Weights of a small GPT-style language model, trained from scratch on English Wikipedia.
Size: 8 layers, width 256, 4 heads of 64, MLP 704 SwiGLU, vocabulary 32000, 22.8M parameters.
Architecture: RMSNorm before each block, rotary positions, no biases in attention or MLP, untied embeddings.
Training: a variant of Muon for these matrices, 625M tokens, 4767 steps.
Each number is 128 + 32 x the weight over its row's rms, rounded and kept within 0 to 255. Layers, rows and columns count from 0. Numbers have three digits each. The size before them is the row's rms in percent of the matrix's.

# layer 2 attention key, 256x256, rms 0.0599, rows 0-213, columns 0-63
090:147121135145146157071097160132158114148082127143130142121157142180154199163085166169092187140100140042135138169105071115066106170125136111141131146160136119103113138128148134195117102143090165
092:170192115140105138144100122147086113121124123093161126092108140179128147100106140112143126112128074118097112179155166138117104121104154106176166133122158122140157118103081110172083074074084147
088:097096209150164098139104135141196129076150101186074130083145161165133105116104175133085135106079080139134097131129145118123080139125125146158063140144117114140138090134146074153177116128109145
096:136093111144182113105176059133108149123108140178136124100104116127203152152097144133075151083132102082130122141139132116125124172121170107140126158109106126104145155106122146169130130109119116
098:132117152172116134118142092107211116142082070138156160112097184148121142116193149159155079089145148108124132146135117185216144145135166088126118094150168141209099144118120146166135074106145099
096:093145118146132155171170162115033106121122179116127119142128164146147175145059165096111142156130147105182138143134148157104069105091156096165086122176157135108129091095131156137037155061111148
091:125100160139114163135103144106101102142157159084161124109152088114116127097135115135085095176132160051133150079084139130130052156095140133127096150102140120105112135147160087118120159178147145
086:164160133133092143088071138139143149124098111135102139071102146214112136166056100149068150154056096072121088153162103130053097161110146129163157131152143098141190094177163077135109156128112188
092:110080122077140143121072103099183162134141133153125101151146173141210144063107152105161145083106148101123099130130097133119157157127159118168125037129182135122180081106161057152093189156092131
087:154152136191141086115104165154110154144217102122154129162087099130142167169124065116143082151131162134133124145126134081144160130128142091132163147094178101168152124109110113105102137078152125
087:163185126149116107179142140144120167170088092080097153182114148107104151114137115138118108210129110140112161105117144113180164115143096150061100160070117149149075167166133129135131161197174136
089:177098093157082149183154175094163077137129137133139173123167112153081125074081194116151092139136128106068115091142106096174192064152141080100123128148114137116197181109098177167149160142123099
090:108150121088115128179131122140105056115143198123087124134128124094135130143182145151128132121155127133193141169142175164130146146129194110156085109139100184160132170122117107136159155130130133
092:123129111107137135101121134139097101113128145106139120124102128083110131099157132073136063163136132128140086081126169117141101069113202111128130114147139103177095103111152103131062141097160110
099:177089124117174124097105107189060128108187162084199059153147111138164128144082137055157125127125108185188102160136128142133174144173133165138082187139128130124133087101105142127076156118130171
087:086137165126118106095139166126079111131129137133096097140114113179167164135138156128098081135137105113156178155153078139108065077121139134152147097171063077128127077100212128129162083070149152
090:078197190116140110093155186155100138136073164125184128142115126164109123076151105079152145095133141119113097110108087111157082115094130063137090145098154201126162115118166094083156108114197159
097:103195104079131126130133169129118218140140185127098136174084125106148166151143142125110156104080131110147115117098179154134145125120176142164091184185105179137168123087165143106126117148101112
098:143121155114151140099127119136099115141217120120178160116183144175150081094137078156152104083163147095105067185123143146141157023143098099187149128087143121118057148052128108097107124122136119
100:091178065103145109091072131189101175090117139100150143090069129124186131126073163149140137166091130100182094122142125152089123113113069199112170143158092118146118120112117110120101128054143141
094:100141142140158174077124122176131151123124130105058156146109149182147141144159080092174136113120117108161180169170099142086124163173100123166144139073176098167120196133134145178143173137171182
099:122128119156095142183106136130125123170140172122133118143153085104100078152097097087130118129123153137092136082103097100126100134126087117154102138127124158128073069154211077084144056093126128
094:175141151147135103096151120099157116130087112134126140143143135108082043111158142170140092039145127149131146135159101131138163137069077087151087124105142181122093145083141101117092149126126159
085:161088113145160116088167114062091123157090085100150122153161099109105143131131105133075174139113126139169106075104044148117122172100154158123151111158106136159147082154102139106068103127120108
094:144125091122175140145111129149098146148083132130096069159107121123148154105107135061139127121119153129089112140168186173137191129157127132195148149138143130135154141151102100123133087132162113
097:154146132149115175092127124113132096082065128122112125161097175161115087116132149099157167132150159079094161087144108124125197105076086075093133126099110118109124152132112154102094094197107126
100:082127104124151168124142173088074126160181108116069081109103120119126090149138193087099101118094131097170143078139111110156099153141077146123136129110118161184096182128135165113203128150121191
098:108150119098094167126149110110101154058089132156100121112088143127098077123131145178089094079108131060117089091116105143103119159111125241144163111106118149100134090113179065190120135143156161
094:103072168160078119154126180114159069117140174114122102146133141137093134205156160134109121135098122138109114138104143132121161138110086096089055128096175183145161091118120124081174134082152123
092:080088075129177129170153167074113127122139172092161140090178123140140128091115131129094088154034124051087184122082192132141199091184156131098170110193064111120136043101151056111152109153096119
100:098109151111103114123142155159197059129106180068083160139073170152106124118099126163150142159112113182122130118149159168085161131155139115077142119154133119079098152148082158087176145133129075
096:091099118102087133104132165186147119097138149141068113104106143165072109106098055143190087192082086142075125150113056143210108130093139059178088110172108171144170110149119145051091149127126105
119:119225163126100101153154169143139143133195134073176162177168053123067093158142127128083163076117150130127130111108141128171091121151145078080105104107157136202101113100119113146113118120160130
102:096128152112129122099162164155085160124141075147105114107135106111151130140155141176144184058085123124108140150093126104143148140158091162128118138131187192090125136086133121126127177105173107
093:126117216130102174136101130123137173105147139101171133155165135103131064145080160111190140088107138152103078139175134132112088164163146111131143157169085121147095141126180141114128160096120099
094:156060114182147113184144173165121163204099175148093074122124124143145133138066117118166136153175079108137156162144198125121117108181084112146131139186131103145141104081121200156076092190114165
096:100108144080118131098108080118128069149142079151179111168108147135107190191097064124093111149186117141132137143165171148104098096076165157174074151147138147105113155168063101140043127103078114
103:094115117128107114104149121143125119084157109165133151133120145180158126075125105087145104149149119123138149087166113147132136207129182141116116131102173048115177066118141135108121169083090157
090:152098118116128154091103142153118123146137127095127076119113167133111084140146130174111178120184142133135112124115146147100138212156130100104106121130114166115129112095099160122135165099139117
094:145149171179129138140103137151113108119103134122205209105118152115099109132162133073128082043133121135097093144049079152133094097136126118090122128249126182149089089146132144129057108164128159
109:112124136153115094101155125060155140115048127098108141128066137178220079130102120125153135141134175146127092142135117158147134164108146084100180125098121107112170113167073124168145121136123077
104:196120134162095137142141087081112122153131150102180157089151121078172163101110188095075114127052145153101127118076162151159125215146128134126184099131069154143144111120125132147080075149097124
090:160171115100144137109078157123122087112090190111105079094204130167174115092041096102155112119175153171109150148150180106133083115152157138167128132081131096108125159098109116166131098092115199
099:123158093131088146121159166142130174131104084080120116085114124139071151068082199089089127185137151143104148134105107154095150108064094148160125187080093127215157101138113138146169030082109149
096:143083157119127079126075082130177155091118114158037156133146126150125174154092124104100132108083134113119141126151126094106081148142204129093087147113124126125111094110114116192163093169155175
098:131158121132104131168102152090137073069171154117151130110144130110179116116192156160142119122130229144101134181123105148183072137102150154166173105122121167084108076102097163139087117129153130
096:171137182086107140133095182109178176151103103087125101152153107111114113089147118150180138153133121097127134138104138133145152110116157063180107136149122082140082144099077103148129093154163105
093:159136186127213199129150159159100126110124147139118150130099116133105099088126069078109141114117134140163189117114069096130143098121144161134152136140154088172131169130114169136129113168112181
094:110136050100131168091163117097132101119143142110105139114137126154124173135093125184153124164121087152151143115100162146143177058112103071092100152123131146184152109161155158161077118179139084
095:104131131214113086078128143160128118099136089177150115111162117180146121128116173147146125107099123152100164153110161162129140130193098128135160160109129111100102196077091082153148094107084144
093:081078073129078135180108155146147126089150142092124133111140126131151182140041105166115122069143153141145141148128127107149040165163117084166111082140109107101118095108152091114123204160121139
096:142121154153202159091142152139102142190083123119130151106097129155125152108077177114076195112077120089145103203171117134134149135142098121117154148189109099092120108115078135114084151117075120
096:116137095138119122077143160144115079120066129109133096183123079092036130143143126117128135110108172080183076103108165130141113109117126241108068158113156178095099106129164110112109167099168084
103:093115136125143106078115086167190161121098105100099118079102133186131143156163150172134136217141113155155114100174124081153082136152133107104095093165121116079144129179099098155125110155064158
099:125151097054120104097087098129140094133121131085156115123145101112153159148099195097128140138138106099127124094181169143131099118130119136078162095114186146098121129138149177147123119175069105
099:142131120103111120183132106142180135190170126152114136126171188152089122051127096165147135165126116120133185050100172130158160125128077115233105110191076119116150119141166153151064098147163134
093:089100182110149154146160129122112104143106057101135175116158138162154127133127181104159140146128152106172163149146114120131124154150083098152115133155105114161080055072118163148080161139158125
099:203106072151111130138094127175101135135133133139096142167062087166115127123125195164171097163164075161130132183082151118086111093135135136151109137127163195123150151095117114098153066199110142
095:162107113147123132162194114115121149151158162139121172161111204170146113121089125148158080099150107104187136174135086092126149148128123147079136063119072103102176165135102133130138072079079119
085:103094124187181112180202107129188161136180077104150124057179084103155108135138172165152176076126156113160151113106177118141137125124077131160173151080184092122133192141139147115140092122138142
092:149155156131103110129166129197161138080079145121137135167071093195105155210135136111154145126116148114156101175093169162166121075131136166104133159165117064151082113012122059150177126188122185
095:097129116114177127136117124118089159124162067153138167120138095139142107194174134143131128079181147118129155121172081144111118128166107102104170170103094140112122131098112112103161136137126101
092:090143111151098130117156100116077140123113100151103181102133131060119162108140175174101143127196162119114140097137064055092093142121163157112133093173104181112120105118133090096143101119138111
088:127137152177125130084130082119080049159157162099113149178108084112124124128125157156135134135095137142094108142134148133133129145190145128070160134143085164106120156154149134138150092116145209
106:103131123158152148163183149085127149148121089142118137134140066106116091159143168131133157127172140139118126115109096141135136135175136199091138158144104143077110142107140125080091103123142086
079:160129114153074175140116130110178119093083114151093104099106185230115113130066069125119179105106156075099086134129112112080061112153157129120127131151116097094125116152140093161074151148066176
096:103104138138144114138143163105189106144141115124177156110100101116123141111149157147117087083147141155157149091169122112169123139116143201132108081093112100155121125086140093102159100115127078
096:107107141155114099173086131135174068119122097160169177135103186151209156090148159136093073114160105133128124130111099116166128096094141122140126119134150057154138214082125169156101065172096137
086:110125143160128130152166131113163142157068146155122142139135119047149087118179165155139106118119203070100173168084129136170168181157129116169173094122135161145121165100128137154179196143175197
084:147084122051075157135123108122142126142107137116138148068106143136174131116038120111102162150103103106132123175124134124186149137165201101148126153081136131142094131129127136166112069076161116
101:119091097105065122109114144157182127149137167130178137087047129140137140089134107130089090122105182136080108166126129154116176095175135152191123080127159089196090145152124162176174159107172118
081:184157134092115179117154135189045105150110128098173149084200080090129100132132122120114124140138169089131147196055119100109139071174123100119076160055076174150133187085146146099105078116170133
084:143190164098101140106186150115138084089125099106167150134182116102107105130171137158129094135131138118115161133125111177201135121097089112128126149141166090179098179122099120131100119165096164
098:136121102160159151104102127102111168135128114183108111097145092249184080126046166139163111117103096095136103095152132153083128124171143102136194108191148108099171121104125088114130132170080136
100:121116100083137179068148132139120159145116178114098084106143147153180126134093094230156137141044097123144071109135068140086191136120139110141142103190142063145098173137124197118086120149105149
097:131105088042137100093116122131123174149112127116176163140138061143131149136077162102164078144134123126132090050132130126113140082223129133089116157123115160145121141137099177174116100137163120
090:125155111144098059136094148122096146157166069170123171143059121111165118152096121162165125170113160088159172129166029107107163173165136078154072121113107080070142145127129112125063125136060143
098:149180115114112100130196182101076170127187120154081116119163086134075205207095126163131074141152196138116141083066123113131184148131131122102106159098086110177167151095135120069134119136111131
083:161151123088097182080122141113191112056146168153131083158162181136073132098111161067073060166121208059151075117114162119170105123115102129116106129148158124128148090111076109098106089161095135
104:091139096143173125179148124150179083130078137151134121097099156147135106125159120136153095076128148169135077180129149139117137132155140145141215133115111140110200091075122121174093163166127162
108:125136095108174073168139070072095155146112067119142131105127162175121131112188139140180172151111110131128153131122121142129137134154088180107153099133131099110074159151129099154128132098150185
094:087135151159179128147117152080175158050113130144081143087112160145143121088140114071101153141183072142150080183116181115190047130116115165145137129103128138109156110161070139125140140138145102
098:127147135105140071070132115148163139080150085139092133150104114097141110165126072118116103124076122131195092106111084067125145055182131107074120103179109113145164167159112096080118089066109160
101:178159145102072149099160075142166064145123099150118122166080106139073131054115123116112070125165073086106133138136137065119092080167149113155082082112147109159118150185137108125101135147064103
098:075130156091117164112117147133123100083079145141131141136153216152108146150101108141093147116141168163089085090109214114112097165067066113144138126150186148033156168054136113119126088133134115
098:137097095111058120125143071040151110099131186148164140080117140167162161080098075120096129103086133098126143121195131203080178149132118118102136192161102081082105130122074142208086105149105161
109:148158095104092144141138135178178043089175196124107090150135131118095167153161100071113120040114105112147110105120154197119145110095080091114143207129182094205093137176161110124103089142106111
096:124159099067154141146096133163108115096168129115123119133129147100173083053104091190154162138087107114107126128146119073146132128123116148157187109115100137168066173150146176172092076158135130
095:108091048145076155176104165151128151142144135137110114156067140130122114162137173095137073153101122154156081173101073147182101119112169118170118114164124099090111131182122144143159154096163201
105:141073131225114115107135123113117155088059121179104095095125161162159156118115161203124154103155126132137165150157101116155127181130164126156128102132109103115114157129105176111119111145100093
101:141138157113124149135113139095094090139113120122067090106104157157067096125148171154191134179094171140124186102081110110111132119163109093128073126134097118128099107137116130061137185108156164
106:092124150175208133110148109167084073127144181145146111195160150141151107070104115155081138153086107162165083219063169136097115115084184122131168120099115130193103091164152121147120160082170095
113:111108122137134105164131131122115109137122112111236123109133138152148137108159160111123123137128125163191139176114168143128142097124093151175210108188098097126135110083119121095119145200174122
095:154137135163093176143192109164185123169191147159140121103098102128130133159162096132161144103156118135122206128147109155121084099057130102138125125181163142134170031145117163101057143164075117
107:062117109097073118153090187139146114137107148142139103120075098165078131089113164082169154145112150146118087140136137118146135082153186171126155080131110104191181137166142130113123140072164133
108:116118155131144098107074100115129126082155085141143079180106151153118092079055092190099127136148109121086152106138080138064120152098162072140159123093117065126129130100148080139100088127103083
108:105121116054132134057198194100138120096098138136105174113163118127081129150101069122113128124136072140156131160128077127127147132148138089152175085151152164138042132128068129119161138130167118
104:168111096156191078080130078121082125117080147182079080098160078168122110093112065158149155179116094129114172113153165124107194135077197115185180132137154129092150145101103112140187141121109163
105:150121126113089159064129144137106146119139128094096120152132104044184137143137090121138136170139139131140147096098102080120151089117174128123089106172152153177117116096114155128108126150166096
100:122110141103129137122175145193156089116114124095154131136065169140153138147144119133082157098105139163120054130136131134132137145158175126117145099169155131174204108156120132160104138163111078
137:154128113148133128171164072099079162166107116151173129095119175146187110071067138111146146169138089107125128167148188175173105106162073134181173075124124055163163107139138128206129131094129168
099:166136081136083153122152118107158131102159168153134117133165174090117134089124143082146088190061119119165126069124140191099138151126117101119212129158117128174167073104160062149165041082131119
101:164082161134103081204116089123098080104148077183089092084191112129120118147128081108142167078157142101086204114085117154075112116135115082166198124125141180174117121172127134170094108178071155
110:077116157093084120099157200076162120205099131116167110121120156133106125146103134114139127098137129112133103106147112112139183118134161084087144120132108144091136141118107129087142094108139098
106:182070119122078086107089144127141111203142124143117154136112109103118102088121073080170124104063129109134142164117166159084111148088107092102128106203135135141126095117119155128125105240137098
104:142155093176146159167097094061187111140073126164166112137108186126105114177137143155129143126132074161146120074125130131148161136124134129174181096100112077124154102141124053170089131147105092
099:092150161107144120125134134162111182148098032098079115158127121160128088150174116108101130086133120201112192098081120155079120154151169120098106149157154100113060088063122056153115109169120154
100:160124144113127105083095196136109135094125124106153131050166114145084161061123117133107071116102127143161122128099118127171094135121157186167078097143110136111114210150174146172141073173058185
104:090220096172082152107168111072093151187099069192117079097101122197180091133151086134165123121139089145187139132101095143191091194138133088159156107126180149132170091058141076123088068151088169
101:082156073151139124125137118137110087162105166076132108159085138130108099117096036078118104100173166113133090112155141128160096174119162127120128130125159119119155085126093075152119097104171173
108:083114116192071112100136075087133094071169125122095161092102152191143142141116123117171092145080108138142090148147128166157180146135157088094150092120139097171107079123137177117128183108052101
109:099131135149132133166164169116099118119109137087132122162127114126107143189143106143172180096073144122151171131079118107095128123121141163101227115076131127108150168075086089110111149153087077
100:134154184122080171104196140104147061156136111149091149112074130103114151162113096130068085141172178126115145121163104127104095147051238108110154119201210124177129092102151125110078105125076102
112:116158145147116140091153145135126077122114154129106093149133105101102080117132141086138144140158142198157117162108156157127129143102096180137076120161141087106143086084090084084118168108161105
112:149112089076078126144109168141088136092103133101147109150154083084076151150125115120079119100153158109144090131131136055107117146128134132137075130119137141169111165185161146132135142111174142
099:146147129153149162164119116156123134071137126162129102091110135118104114202121113125172101102143118111111107140116110143196074118138126143156123134158144132067161114144125119165072163130163159
099:103129161104139094146133161135128116104167183096118129167154143197161133068114170144089094147158145163178177100185120143110147137162092113143144127099203134122114151122134123128023132110071129
104:151173097117083184116068142109144166165099145184156115102111083097144112123145157082124123144181104124096102179090126132132158090121157116137171120108178140117162155073114144126112097105158159
101:067125119094157074146069130120109097093110048143122111080139119079074158166165177161116104143132113134120137149133115143130194133172131122073117134152148177109081100121174151144108183153144122
098:107085097150079114054153145056117166110133127161128125120133136148119110131123136158079137074141113147100139142105153133126172173068064201147142144161085136107158053144105102108111110161132112
100:098080127103119124124096109115161102125149223184126127091198184118176154096078133170109139163103106123149167140100181100171156074118150188137155145168154133143156127119113084170123119075145129
099:182178176202111122155109170131091181113144098131081104103123134131097089106070104139148080098143087151152129186082105138110113154144115133148151152078121157139150111080144089117136127110135152
097:126167097077113176160104124140187052100096143129161109082129109117094140093074156088103082090106105098135065126134116123078170090104110162141112104126131071094121079106096091173176137105127128
106:130114195133152142160154108123113043051130129120143100181117109133088116119122180184143094183126115166131052143125154141082120171138112157132113121113091104155122086152144125136091092192090118
097:115102112147173128116172135080150119113134139120117122169051122195160153115151175108185138131124083107204147112146096086110114144145217146124152078110108181152130113049081141150093094128133148
107:096144143103147207117138124100129087113125112091079050173095148132076164143174116137128124072113163177092152169122161153152088146134126167085164089146130119123092122056148128139108115113131085
108:149161102130188122176134119139111129073132126131123093127133117106127084163092121159078115155151131063140139189159128150141175089165089100116108145094115153106179133164146118122105098178182235
100:107145157148126168163051147181145196081132165145154126132130116135138075134140120117095120127095112151131116138156106137154192127116105171091130177120052193070106111120151148174144137160081132
073:109130113156128111208109150110147196097128164099129150092153083133063048152141143126097136165154122134143214122135125107121163172158111114125109135158167116162113156115107097122061124176151131
081:118150105157145116171118115159095092121154177118109061162116107153075118163118096121176123113105165114118115112154136128145086067110084092172113122110107122168088137108091159122051227110147108
086:146102091130089146115114064142147143105157108126149148158141133153159144125132109119054136177150188146114196141190174126108140157124100098090138136120132110101137099128132076142163113084079131
090:063120139136144110176125140166121067139110146080122130131133150119078168162140122101117134088112128124067147125149153048099127106116094132145114152092101130174090122105134214117130132157153114
073:112153195122109173127169136108165154100091133112103192084108117120106156111106166065124136079134165112146064107129090163133161148151149130106168125111107134081144118141141145135166085186105125
077:113119153147097125144134160095110194109137150143121161076120081110103058195112161116078106168114173153128176088186131105177178095155149124120123166165160141149096131095125129077086180168125110
096:129161097043168180095139107163100094087160105139110124178146133154157142109166104125092112178109166050137112094085166133143144080113097120128134108157136125124141113142112128110108177136058145
084:167105067067077108094120129127166114140118163100153146067135141082148105147128109116150092068134109132088133104085145132118104052057118150185081121149089163137129123142132180106172117168177127
093:114097143138138088121091178116117163133173161141170161134099082094085105113101106169115165142117139142109176107117095091148148111157078148165159137094136080157078124026106113106093142165161133
095:154160088180160147107134102091141139189168138115144097089143162111174145058179134171196116127092130108137079137100145145211137159099089120189129106148115082131106104090134108126160108108135103
091:090103161121082098155180133149120114151128100108135175173090168104090110154119147133118147127141102145151188105084112114235145180122145119125113188157164155100070194102122142143199119108165096
097:091121080160168089135098095183125145087159132179155150140104143112144110088096143110139128089139193119180149136185074137039083109140125051128199119129162064130138125156093125158130081161160113
096:177163163130081109149095107176121160102132149132118103093104078076158086125085143068148133083159125063155152062181086138138134114137116061101130154127165142134148060098116113123089162152123079
104:116154107099118102174170150128133148131111098186106140154130122149167122112170156074105163144153127112114135148155181120184121096143153139136126176109114121137108182134149125115132213159122131
112:114158168115075037132105125120164115091071188147111064123080077149109140149075156156109175142127133088149152123183140112093142134103123049084045091135199158144119165157139129158119138087113127
101:127085080156134152088106128155160127165178136184137135128109144102097121113116131096103137100119112126164131117145101094153102080131130193100097097123083112144080059049140110128110154060166164
097:121143154142090112136123198160107137113091197129114156152173087094131153255138135147077147103131164103147173112138102104135168165152176102082108154135120138120160175149148125111120129147082142
109:168073107101095117131198122179131148093162130121155141122144049110081146111126085093165132118119096093148058080135134192042121115114068134105142118137132144081179152115121042166121163069140087
103:073145045124195137171117091105137128100116164097147158154168165121141177087193135120117136166123136088131082140106143142067085129065109173097154111137158112056131135101114128173195099166159160
101:092129089105171134139136166123092111139087100251198100145132188149080123121112188140134161126156138148118123123107114137121142102171087119121092111090116106106144119126118122151125146102121070
106:154092137189173121097090124090135090110224092134088060110134138164151181086165117070200126136104051124130108125134127139095099121087201123154118070155133091147068096126122140141151092142139132
099:143178133119092135142189110102143088114164189166053096108166109139109141152151127101100132088081082085221173130219194149186111148085104150115126148162150181145115113135112140131136145114144129
102:113113091104147128180134118172123125144098118141138125151092159172127124111150152105105103132150094193162136159117113120054125138163096142156173134178131162095142160153113106141135126077143134
097:086100099143132117175130133173143131080109198180190193109171119140136173130163150097203158140128106082139096161188129174145085154123180130125097156104153073145172134133161099149113129175116110
100:111117133145130143145119089072120097101138151127209147091143158151145091132144149149144111196110167118083098127147155185135124196179104158145194144101103060076155063078107122158128130117162078
096:154137120127148091169151147106118133115121174124150167079123127088143111108121224113127115124126120134121174129097107170098156110083082148124147130110093134125112107128155106151104147155146160
094:079154098101116159117169115135139129050133118139157149137202187126117168140112176093138134128120171171098100095115152098086157106103082170136159151157159126101099194138097036119146117141149093
107:106143134123139139181058055095104145127113145158106128088126172131139143082173115082138093140108138126113070147158150138161111126131140175157147084076147128149154172131091099156141079127167117
098:152114145102164108078176128127153142116156120158111143153152126083160123100159097159156125148099120108105092152089059183181107147104158121127177155135136155095142118141108083118143163105150088
102:120120053152143186081116086108118094152144120202095172112141209190140109130121181173154045121094157159092128121159117111122122184142195143089170112111145085150114087095117117128160145125170121
097:109130134130093083080078119098253097131140120157134187167105152104096110117102108151098117101109109130098095107139144099135137158095103103152125174154107149147122157085153156096087109141133210
101:167171127136118068146140108151134114086143202187168159105089120138158137076097123142154130084091088134104124136139110188157103072178112067123087079131121147103086131144111179132124104092164121
106:117157125143123103177175111152067141138101176107143170066190121146079100107135112156156163118164120160112231168109125150137121067163113131089065101142058183119103086139098090117091121138129117
090:143081144117162168133117138159175161132149121128173102118075128144143076045090105114106163142085174189111147115104075141060084112080102173078144096118121111143180150078138125177094044119139147
104:123130101177067135057119134160135134141164103093132154123134134143100150117111131177097189090164156100116121086138102124211089166102109164088109177070114132074138096127099111092153164067114127
117:130140105075120107103145149098098113153128133121079149157158064131084099188076136151090168075131090157107181092159052052152084128112192114093098100145166145103119166138118121100124127098134159
104:178123129086133114143091116169154079136078181127159157148166061171104086165104110144092144141110120158136157071113134138073130122134132103092103183141125182158164113140120107110098197132116130
118:100129171123155116072129150150080067109134077135112147216148125095060130202088112176090160125134149174115143145141096145124132111178092096086108137128107143131103141189091153064108125145127096
095:111119098126104087190156173165092131141107140116132141131131123150150089166094129075135110132113097129118117088096119126136134063101092167154115114087074135155119137072129166192106108103176149
101:098160151089181128080115157126100122130173096095053107141144109150189100177092097084107103069087142106055127126106048051149186120143104132149112104121114112111107118128148105078130185108137101
104:074158182102119151134157196155119108082096118103155074140134060098092127174132166190066149088116226090120159137113076137119186136187151095121119120153180123117130067177100101105131188159132161
089:153093151165130109094062135103154128127132185079089075160166150160127140163128149120126143169126139143063118154153090128140201145134094107092148139120151150067188174177148090115148098117086196
100:155175150120125159077175099118108149161128083164088179130217111086085119172103153141139122099106175132101151164117152142122119135130154118112152125141096088132120212120121116100112155125165153
104:180101183042131141117161133129136156123138115154147165159116101132128170144159124098094109098117130190117169096093125090128137120125098117108101073119158106102101148092152151086116175075105160
091:169151107182103095077133133110153098099115107082162138123135114129140155185192142092150159063066129078096115105164138126120059137101121165126130114151125136138121165096108134168100084096118185
095:104130137120116132140148150087122130058110143128113132121139134105110138117099133129120112091171106152124151108120093185129167110064138097136159173170153143109104158112126117131160186227129130
094:188171150184167095114146134113154124119131089105087138163147125137157122137105085095150160122164101152126134134134178116069102077120077139135120113119142088105156147101177068087122142093127093
100:139179105097147171074103160161115135161137202106126153139094139115126157131153071232122146118113124206133108128133155085099174104112090118138123087137119144072155147109106108101088102117148158
101:159184124184092036148190167149139078122139134209108120132124076090110160094133157067159155146129115131187149081167180159129136144079110177121174119142167189109132118095106160114135122148120128
100:131142076125110224097080101123126147087106173067139139135128114096153139113121082146203184129142135155172173186126097143247132124092053117116138116060066116130136159104114111136157154082154071
100:110067124150132115157104145077129105099062137108139125161188052052102146212115150090033146127133136188093140139137070072137125105158150144134138105170107192126130122069146126073127162118150124
099:103123192154134101097153182133147125167111161122102201109113104117105147123136171151142056106119098114113145095133094137162145155075113105139102159131143234120154081153083110113177092189135098
107:166105125140193179178133103136098099172135117126194152133147160140193136114188149133142160161106159120121035101128133159150103149148120161096116127134143164136160116135147085159092114181137177
094:136124066173182098108142108136127130119156063195180081167141150174136075090140133141135162118118036121174099147134128092157166097111114139074160104115174172124029115101091027139173132104111162
102:109093151158126147119165095100092146080145137123159185154142194146088119135160135168193105110102118131139077072076106171179153166132122169096143147131151117187133140147115145128074105143122103
112:126129141087135107149130112193114136128122118163128068122125099095094071181127085150135071114154168099097214103144152117098143101189115111112092184150119202082121139144108181109097129178176154
105:113072117148123141180125107088152126160114124094163150100159178108145166070096157111158104114154127155144075107089170157079132155126111152104141113142118101137130120111136178171152150185114086
098:117075130108124135036206165092145120068104141102120086193146093098120130176087101094118102114208121143149119113161111093125096111096128087137167104066167156108117105144148137100053151123113098
101:164116121103104112147120087204108127088160090132199148156092117107143071197139101064101121118132160149117164076148110146115175126102082076122093190158152132192116160154151121089126065141200118
101:142119164121127118171146147111071100109096087212089101111186119119098088175143157143114124121178122100080184158164171065168063078117120141075101154134187183085099136149182149114081116111156117
107:098158149116135122099141147117060132160171128073090075115116097047060102161174060141132156132185145118116178114133122150125124126165101141115099206130136179119139180138145115113137149137125146
096:136140099202150159147124122088100092090106117190160171129118131170176130117105113110134092122133105131163086094152150152156116162112099151168153149124162121079170098145202137103123104148128076
094:105085112159148152113156163096107084160157139064183058177112142091116090130157084125081123170142140123105080091134121143123075144145173107176102129082095169127146109108132133087144184107138140
099:138129138181165154103142132129117085150125144103131162114098109149082164153105051073140117151082117121114156123095112089174123152150151055093128088180095109068166129170129104115155088108082122
079:150102154085187125193139126202149143130187143141160182133164169051166121126116121076129149179106116145100124134073155105096146123116106150160111125206131122119114106098142099141098091117127162
074:122128164114136111177157106127070085224115075187086129114141152146165133140126152139152127121145096116068163123075138124111124158122128154083116145114173113122115170138117108171162111079165117
072:097094158101158091121104089139048147111079080168114128119164165129128129144132091090213117101134122148075156080169115090127074125100104191151127200180118031100132111159144156144122086155133153
085:128158115134159169114125107080075055143175067204082076160121117155149118116145122130110111157150076088059116102074137093143113133116145104144114095157099036146116148153111145125103128104213094
076:107027096114108088168095135124147125166117120198071101108139058115104132097163125117075132124110115127102125078090194156106093079135157064113176095185184091117138180147150143110104139130146137
073:069123168064180124027132114115096098164130080110107074167135087136145155135197182143114158078105036158175125153067131173136138169145146152155099134149106106103134139140106120125163181134080083
088:079190084193152128138129114079065146208130175092103140176101136119087101123102121133136107125055144152164103135116188118187154141115128129129172159104156116155058140127123136128156111186086141
076:090130120155111136093083119143155205096217121115148149133137116124145155104115112155146163120143123155156086120194157138134149140174179118151100148096078131128152069078108161140142095113124095
092:119136132102148160098172173115045093097146188074105111091126164155170169136116126138151121162123171091184185157127167111173136151136125155105074128101069126110084129163090133089141144092169112
083:120116107153112104117088079158172161152165144148157138132102122099057138121086082108111142156094150088151133168235152207139106087100095081089101099132155171177149124111134191113098130143123136
089:133137150078103149123121117130119098091085135147122134100126102140131014133047132150106118106177106128109071129118132138100183138179171121108159120124115177130194126128137122109146124123160104
079:155094085147129143130136173070105118162175122140121128154196150115102119162136133159061076126127151107181139176087174082150120138149123147077149155134130132164137157092087163126122126151154160
093:155128158135184135120168127160126176147122144140063108107216113197073147136173123108096149150156103081142163100132127173134185136109147076139087161165112111105138147099114168134112129154099151
087:130098214107111159122111118101100137156175148134150157115128083102094171047083166175108106113141129110183057119120086134150203161104106138153152136102141107126134132077135047083108131127095140
097:121121197115125116107153189096080130139149113167114109164130136115113134114127140062127103104143145141141109131129137062172108113119194127080125125106079100074105139210120158149123115105181118
085:099120115155081147155116128137167156106183209039168112120119171096140176130105121064170085120114157130138096125134194109171118179112139124114109070133095124128156069134156122139082127188075081
090:130137077171051127135160144093109188110135125105100163225100169131092118097127170133116091081140116120089061191147132132109082120123153110113116089138112102112079099113140127134081103097153135
092:098076092139188170153130149106146164177080140125169158115120125133163142132142144132158153192085140169106110131094120172151112172085122171192121137109082134128114145115106107116106147124104062
106:169149124133108160128182139162138050141080139143073100132128151166132160140086149123154127113147141117131171144144113100044134045189134120071052079075157161161077097140066200140176166183069141
102:156140097124173144147097132139079090123121147088146098137171131095123105117162153126109104126195164114147107117092198151156157128120218137136099145129121130141096165106134110064153194114082118
093:061133074162146102128150116199128103125089149087166121114094148081083104114194143149149148153102150146129155091144165149128120188162114130190139111115079134193166136145127140111102136130087130
107:145135130089133113079140043153100169165050129142113166081160097136132079150080112144123177120146105105064103126138167170073129118178196134193145141100096125137160110075143041117147163166112113